config = dict(
    norm='rmsnorm',
    extras=['capped logits'],
    init_std_down=0.00326,
    grad_clip=2.0,
)
Each number is 128 + 24 x the weight over its row's rms, rounded and kept within 0 to 255. Layers, rows and columns count from 0. Numbers have three digits each. The size before them is the row's rms in percent of the matrix's.

# layer 9 MLP down, 768x4608, rms 0.0371, rows 528-627, columns 1920-1983
105:127099129129145118137121127147158102137081149079137152128116114145121120140123129121150128117064047107084152120123176125087159154122113110079098138141123109121114120134121142107183072119152109
101:141105078120131161106132140121143135115113123136111130142137105187142109148138138141116144124098120132129129154144106119119132126089166147109120138148117161118078118177123144112126122147107121
099:140119131152111150147108182141125144131125139121158107130138140094131118101182138187127120164188102124124150162152140140123100143139155110144117153121107170168108134100121140110118073156132143
098:114133114114122126152148140074136096139119112091113095135093148148131156097171096115136133111124103113109097099104145123148092145092134148127116175110157085116156141167113103118152121141129126
100:121127133125145167142160105113101111188118146090167095149138168155129156105175161166159138124091127097161148091137129121103112141090114132087134155157121151112131147124107130138114148166123137
100:102126134128159168131103129104135134154133113133129104101145152132137168113159125161122110140111108166102183121116146146120185096144123113104132071084154125141109141069145099069085145140155098
100:131126083133164138117112137125130119155150153097137174102177115109126144117097128115135148121135134097138160086191161091139135099120170106126174129114123125105133132148125099132137165148114127
100:121107120121152141138094165130111109127136115144069148177095128103137121131157118125129124134099136119113166145130166136088113138103136122113126140157116139160119135135098147089107133136132102
099:144129138097115122153115176131139171116111138133152142134157128140127131123161121075130092086152163100125125130107113092076153148127117136121139107118141140151101129156133119113111126109147120
102:122137123163136112095126121161131159106093141124129170133150115111129156129094131127117144150126115139124123096150143067165134155162150101118158128130138130173167150104115108173139109150130104
102:083112132115131113122125155145111147122143125135107109151071163106123116122118131129127151123133094182073113103119145096154143154112161158123113123120145118172127126088108164111147077113099161
100:127144135095096135140095165141097105171141154131115116196126116099123126112168113132135131116102151151129128104132104155133144147130122140143126137116121147135128099150114128134110097093149126
100:105148125062125171115101126116124120120098150092100151149149122136124181146112151169131134107175125136128122127159165131194142129166093099168062112167106110142164154134157075071095220126107137
100:133128133166099131106147155102175100130147133098164111120145122148132106132111108128144137135122122167073139119141122115164157140151114117139116118170142116137119097132182177160110130124111110
099:115121155147128171104131079075118084148103135133139111110111120127140142131127133145152120123148153149116167114069148126129162105100163145125150136129144087135127128111138124145105083124137142
099:126112101097153140123144136139111113144086123121115138152110123173134119142173079088136110161114144147141137120115144183113101131113091138129130078101167146180102116132142150118090131112124151
102:117138106096183121159141153123156130134159110126126130127154117158132175101119127137171116133101137120127093123104077128110157113154091114141102130113139137180115101125108151141127138092164106
099:135133125094116123139125136176141154108144129125178155138153107134128144117156154149095139134167102187165101136133141119112104141157155150152143101099115156112141142160084083129114133124135118
097:157133126119140126118155186149116118139092165116140086159106131112128130088175138159130118157124141117117090123149102110148174138132132132093189125143106129109094108110119142159085095158105125
099:152121192166122109151118086144158128096142115182078162137166102113123102120130096086095122116122082129163112123154152129143142147122178136116098137125188127086156125090096115111126154085151107
101:144125128149122112135124113111131093125152103142137134149142121107130124112083035163147137077104059073153122171135109152129128097136141108128057162161141131134141150123153128162171123143122146
100:091134133121077123131181163120143184119126109119118096129133143167126138138150121059114114123138128099103113112155106147167157131111120119108103124109099126126127140059148087175101167100152115
096:109132142132110120126146109120150151107082136179124132144101120165120106130182126144138118112135149136169081122101129165112097121090148137145119147093155127113157148114159152154106146159093145
100:145108089081130152112161101152098170123147139139108133112157152090130129155162120117151132123167114135136133154147156134144116143125073126141126188119107115130109157110138177150157153127101088
097:152095182151099141100115118082105114118115114138142111129157131169113116093088139109074135131137111205146163082124136150144104131151129128111110133108094122113128180155133167138116115081137138
103:100078137099187137114098116065159125114156127144148141097142143127149144103131118117128128118103110101125145095132159105088139146112113175145169119130156138156096100180121142105116138136096146
101:156130141176102120121157126150117139112137152124099158101136133129135119129139138178121084163108138190117145132139126115122138117105118166128121180112130077162070124125146147100140108116128122
104:142133106139119060111140115125118108158126119123086162140120124073149104138087102112105129156117130081103121133111167147143138122144130139120093135129140074130098135108145089133099132147161181
102:092133121150130086138179087136113126135149123111159122122145135126127176117147155067110117106189108131142073114134123120097123126083123137133123165119144115155121136072172187122094142141131104
097:103124095130114104122073137107159096110130177118111170089091130163132115113119114119148087138094094142132110134107149095146151138124121109097117115146103097131066129121162111143162108103143122
105:116148160177148109082154099149111148098161107102197131105147101152118085146122143135114095117097122124128145105125106128109096122129086090135116154155090143160119145112134103151065120117099111
100:131132117119107086134143146115131126119118101126122146139136150101116090143070117144171137152138134131103117104084131113144127093138151122131130155139125107138133130099134147126104164113105082
101:145163149143142121128114116123121130119118135147119130159118149168144169109142118124105157117171146116116151142130154105134147145134123119120096120082177168112127152163122129114161116144107102
101:141123145139157161142114149159122122084130155114154117118094126137123134148092145125163118131151100164110126138118149136140121116149119132118127109138113162211123111151078100175064134139160101
101:124131140165144098157087118128145089142153123116150135096119159126119109134153096218144173149148104087126172126132129120112182107102134125157134134141131094125141159130120106171109116084142159
097:132122108162156108074121149091105132103117137107117168126107140133144125115164106148139144113168144114112152118132100176095082115123116127118080117131166156108120137176109120130170155157134129
098:184130160108133127120139163147118100123166085159116144161087091126139178096126130065136123103090196139078112126083135133116130125122183135129160128161128110119143151130124184145128138148119183
099:122149152086119128144192105089133141136111166101156092115105165098105103109149104143110121130177090127169099095132120131078163112126089100158061176156084124124128130115136148125119121097119140
098:133133114064130059110117169112110111111157156111124118184132129103128141122115073109107146131151133120127142169115147115133116124133167089114148144131139143117154157146141155120109147128146137
099:130144155109137091115107149140141129103078132143117140125172112121124143139136156143152112143130113154151126122131160122128122118111091135095138167122113124113130136187104095134099093130120121
100:123135132120134126113115143134123143120115134120150118111096122120123135124086122110160166076076094123131115163142149138133103109091093112123110151075092127093146135152142100131099144109119095
099:090154107131128124127124131137111116117092093132129146115104110161130140152123037116169123157113126112133143092129142131100143106127103161122090151104134145090116115126142137123100156147119107
100:137131132139128148112130147144128114079150175113199124141136122130129131135147147169149109124117150130098112131110136141114089134142175087152136118177106141112109137139135113122156175135134124
100:117156109153113083134152160110122110124133121072165101106127153118118080146080169080131137124148054104127104124140082078109098117138125138136161117129131147115083141144160145127081119131156164
101:121130127125167133108115133127111123116119137072124117124099146122123130146152112169134139137131152123091118140177125123141119122171113132109124176138125159158148148097132100111114085118120078
101:110122114110115169122182091108072135137124135097122080132109111185123134109111100151114124140148101129187099129151096140114091134163097138124122094147149131143147142151124175152153128128206132
100:131132125109118132135163108163116068115134090096127144101111139149128138065115120136117113110119088142127153187138160101117132107167066108111145145124129139126105141107143137111163121082117094
097:110141135098117142119122119108129158103112138135146148155123118111108146146158114151100159126083148160140120142115155160150125143097106109140125132136138154155117138160144162132107118156124140
099:160155139125117123139151091102139135130103098153178133112157127106118143130114114131159094118107155134150123105089166128133150132083143147083125134120096090121134131146097118143211143136125107
099:117140126133148066134123175145121142127144144141160100127129123104126152129101135133119141118129129130102148137092135120111128129123150124133086167149132106148089151103143077128126174097132100
099:121127139132113170103133114141126144116115090133124153127115136079110103117141077173100165115150097178128138096115147092083148121090122140141128084106108124101107140121126148130144114119141110
099:149144135076127095134162156113148155125198161147117126127124138156121083114184162046126122130143146102114150141112105156148151145089137105064113099133162106127122129083134135093099117126163091
101:114117104114137128137137131129137072142132121163138110126141164113131145152112110111121157161159124150114114143113099104154078152102109137130140182161077150135134144159136121137128097139142149
141:100104134099166126100143131149158101143102147156115138089122138072145119110122129097113126117162130158123118124126151172100134103144118111142115117136155106129118131084090125133157127159128121
123:114158154130090096136137123157118094104107103109173106163119134094142123087127149120119104140105089115069151062112121140118160128138140115151150145108139108134142102129161089119148097118120139
101:114142134111139122100154139149103146122160135124118127136139127139122161161107158109138107122098155112148120129108137054097107140101127154091107117116138101115141092093134125113083106083118177
097:086133136139114156115122166111129133139122156155143132129156136122127148154126117105108134127103080111156104140142170135132125143136081158123175186173154113130140135118154097116136149151146164
099:140136098144112073125180115108144123118133099116138093166117132122131146100177109082078127147162115142065093114114098127156176144116097140169072109138121141115108146123127094150125105147097147
098:158140112115150052137143118135126107185118122110138133126082109116122089122161157151138142105139152139134114162122145098179096155131091107164146126129140113088177114137126127107166126101170100
100:122145144110131179141121149116133121140155138112150160110185141136141149125071107164139147124134109164159159097121173097135133128145155137142135163081127111129108148124111125135162166154084091
104:151126114100150166137142100120143131161145164131120130156126129116148162110121141155115136106129157129135114120164099127157155118101109133089133177095138159144094106157140126135151112117153136
098:133168147087162100137167124116126123148136169113107153143185122154120152134186182076155128087159117107129132145139121107122172122131102135143139115130103111152145129068134126105093116161107105
099:102092147124136129113161097142119126172098110126140131121156100085127146128191176103128141110104123108113099153119082160104111117132113106171159174153116109118146134109134150142148133067126118
098:088114121124149148113151066135127127131101143097124127142133139105135168143144104115153124131095113121108137113132156126089089139154086122167116157124109118105137124153122141077080136123133103
099:147113138138112192137091098118145128158141108157151160094164126122124144134120157118158117131077144101164155127149140123153100199141184162139124127124111142144114135111163118093154110111103111
099:105119152115170110158150152157138122148110143115128153142134098165131132107128135151118121184118120110113133135124192158085142134139119124088177056111102122132156146158092137095144137103132119
097:117116130103123140148113119135170127176125109149096068160147141149123118128084123085135113165167152145136106109107125149133135110094141128122093104096108106169149146142109081120117152136152121
099:117118123108105097163162110127144092139181120129115141114161110134119141141135119108149135144106117130131114131115151133151102133137184137128155106155093133103137146114100114166065068118123107
098:134145113099119131114142149161124113135068109152144102122122128116150187112113113147131118093127126118130157115167122158154145179153144144108122130138137100168101118151141078118142137097128114
100:122090121145112134133081168184137153145150100155174148164175145152120107129150137110114122155143141144097122166148146114136106118153110124090093157138109151152140134170128102132156112127137200
101:151131132105140097101113145059147162139132108138155157128159111136134107143149129084154142124115136099167101134145136126156149146110131126096077139058110145126102121131131150098160124163154097
098:155137142106150168124119172136129126142087131147127091105168116146137136118143112148132132099091052088121118139173112101095140138127121150144149129136168109126154091136097166156164093168144134
186:140136132115090131166124087122131096117163123123100136100127130132119108095109141099094125140103120111120136124099157127094101141143152132128124114147109128136135131143128142111103150104150139
098:162128145150153169183124148151129119108172089101094087143091142118135159107053127162150145134154077108124116163175134145108088138148142113126162139120125097139143160053111130087157139131159147
098:146127159176105136169120136124117175127181142168161116176096140107122132140160131135127135136139140135198131127097115113132106131173131152065117102134159154071113106070117124143146126129132140
101:110118167135115111109107141122160146145117160132140109135103139105124164104118134145166142157195146156110136145104199118185097102138137122121147100161168114129162130128106162133103165138130092
101:114130137168124146073155119146110136119126119108121129140135118138110161149128123126109114146109114119134136071136076108098135153098116134086153118109161137118122116164149122125127105164132137
099:116122129145125113115189158158123074146123092135140149114105120103134142126135052136119137115169072124131115150130148130129091117108098123106157139118140151134120119134137148123130145129122101
098:174111106108130142118083133108105207139143164128116121110146124153143148146174065157146145132130102129132101117134118132162122134138133129132121111118148078136162134137107103174132168108150107
100:122137089098123094168117100131101097170118133094145116098133114148130142139120144125108177128151134099145108136132122124087105113090123161119157142121099109126127156139123132118136087092131141
099:144145089102092109132110143149145126119149135134142122109123114143111158112148137127116099147138102104168146150092117122145170137138140124121121096117128100128155119130091162114154091144131138
100:147146155160141131124147121123109145142117131149111105087183115099116136126151136168163140140123119122142176163106126095174096152134129141136122128100101135148077135119204138132142149135109133
097:103121158131113111082191102064120145161123162123112140132114147119132118125139125098120107091084133128103109121101099135106151134146108122142144144122133142107118080170129104140145079140168077
101:176097100126118103145119124103148110135142113158130137168101148101126117079145187126103124128096077133103070087122149121147102136121138161124141121118083103171145169120126104115129134166099164
099:146144149137106161157147137153120166111130133113131147177137143148130099140116150063143124122098164155089106120157086107134134114137144148119148133111111139100148157139140182110139142133110093
100:091122112127128143134094160162133100159155151131154152130148126174137118091116116121098120095156138098103134138119172105163112136125133118091115130134088142102139105131165132132117075142109089
102:142131170124173125129149129094096136076107111115108092121137143133117090136152165186200169085132084091089163120134146044069161142102152165104125085147124154143122162110072098165088167134056143
097:195127119174150124084132132119098153135162134103106099120102119135126112132192163159150092134134074077111132164133154108098165102111128153159129160097103130138124075174126152130060109161082146
096:119136136132100121092115114184104123145143122118113128132137129146133098123074135137146110114139084176150143102147150163070142137132118150142213167086109146126119136141152147163115116124122106
100:098139175116108163124119119098151156134118143112168121116162131150120133108157145137153111093139128131124080139140118134102134157156124112133126140129133112146179102089145132098136111102158112
101:114142129136112078119150145081179137138107178130099097110164139088142149137131169065141167191095126133104108136125133128101119114112123181132145126166151149155089119123140141161118143126130132
100:112124133135163123165090118162146161113111145130135119098182137114131103130087169158148135136140138083123181128130165156133097137114114121096177075117128099097153126128143096094135101073117122
098:110131116101129144193140112089126125098125141152081144130182153152128125120116143085111113099151116088133115123130126134121138118129118136179128130170155109107133125127103114089130095131126074
100:152137103122094120117112145115121156117150138109147150093115141125119155121162126111093131128154179159125142105125165165125132115147140134121105153081108124131111111151092151126057123103078146
098:107126097155126128100116129153142109150127186142083093141102138119157138116154175083102128082154099168140121151115120135107084133143160144114073144093174173128143140144155132103164166131098144
101:058126115119098143128123124109138121174124129103176144133064121161111166098102095063114137121130146119134121124127129140139105130124131165104103083119108099111131137091133125115135168119110098
101:126137143113127174157097106191141094125098119123165162129087135100126128137133123132112127149142081144097126120154128122073130113151116139150146145109138143124104125097166118124102103126110171
100:074117126139133143095132115112116113093137162113115137094165158081136113164110131163117105160145108083112083140076163119137112084169096113152139149139150123118133142130156142105112103120125118
097:134118123140131070123108140122138139146156131147120142133093143130106145100093092073203098133131121154129135126146141119124149123124124129130145134092177144090089115167138129159160114094143129
100:137161114165177185161156111181121117105148096130142125137142135149111115123142141165134156153105075102160130084125125156129115134133092131124109134134139146116125127093152155187111107131142151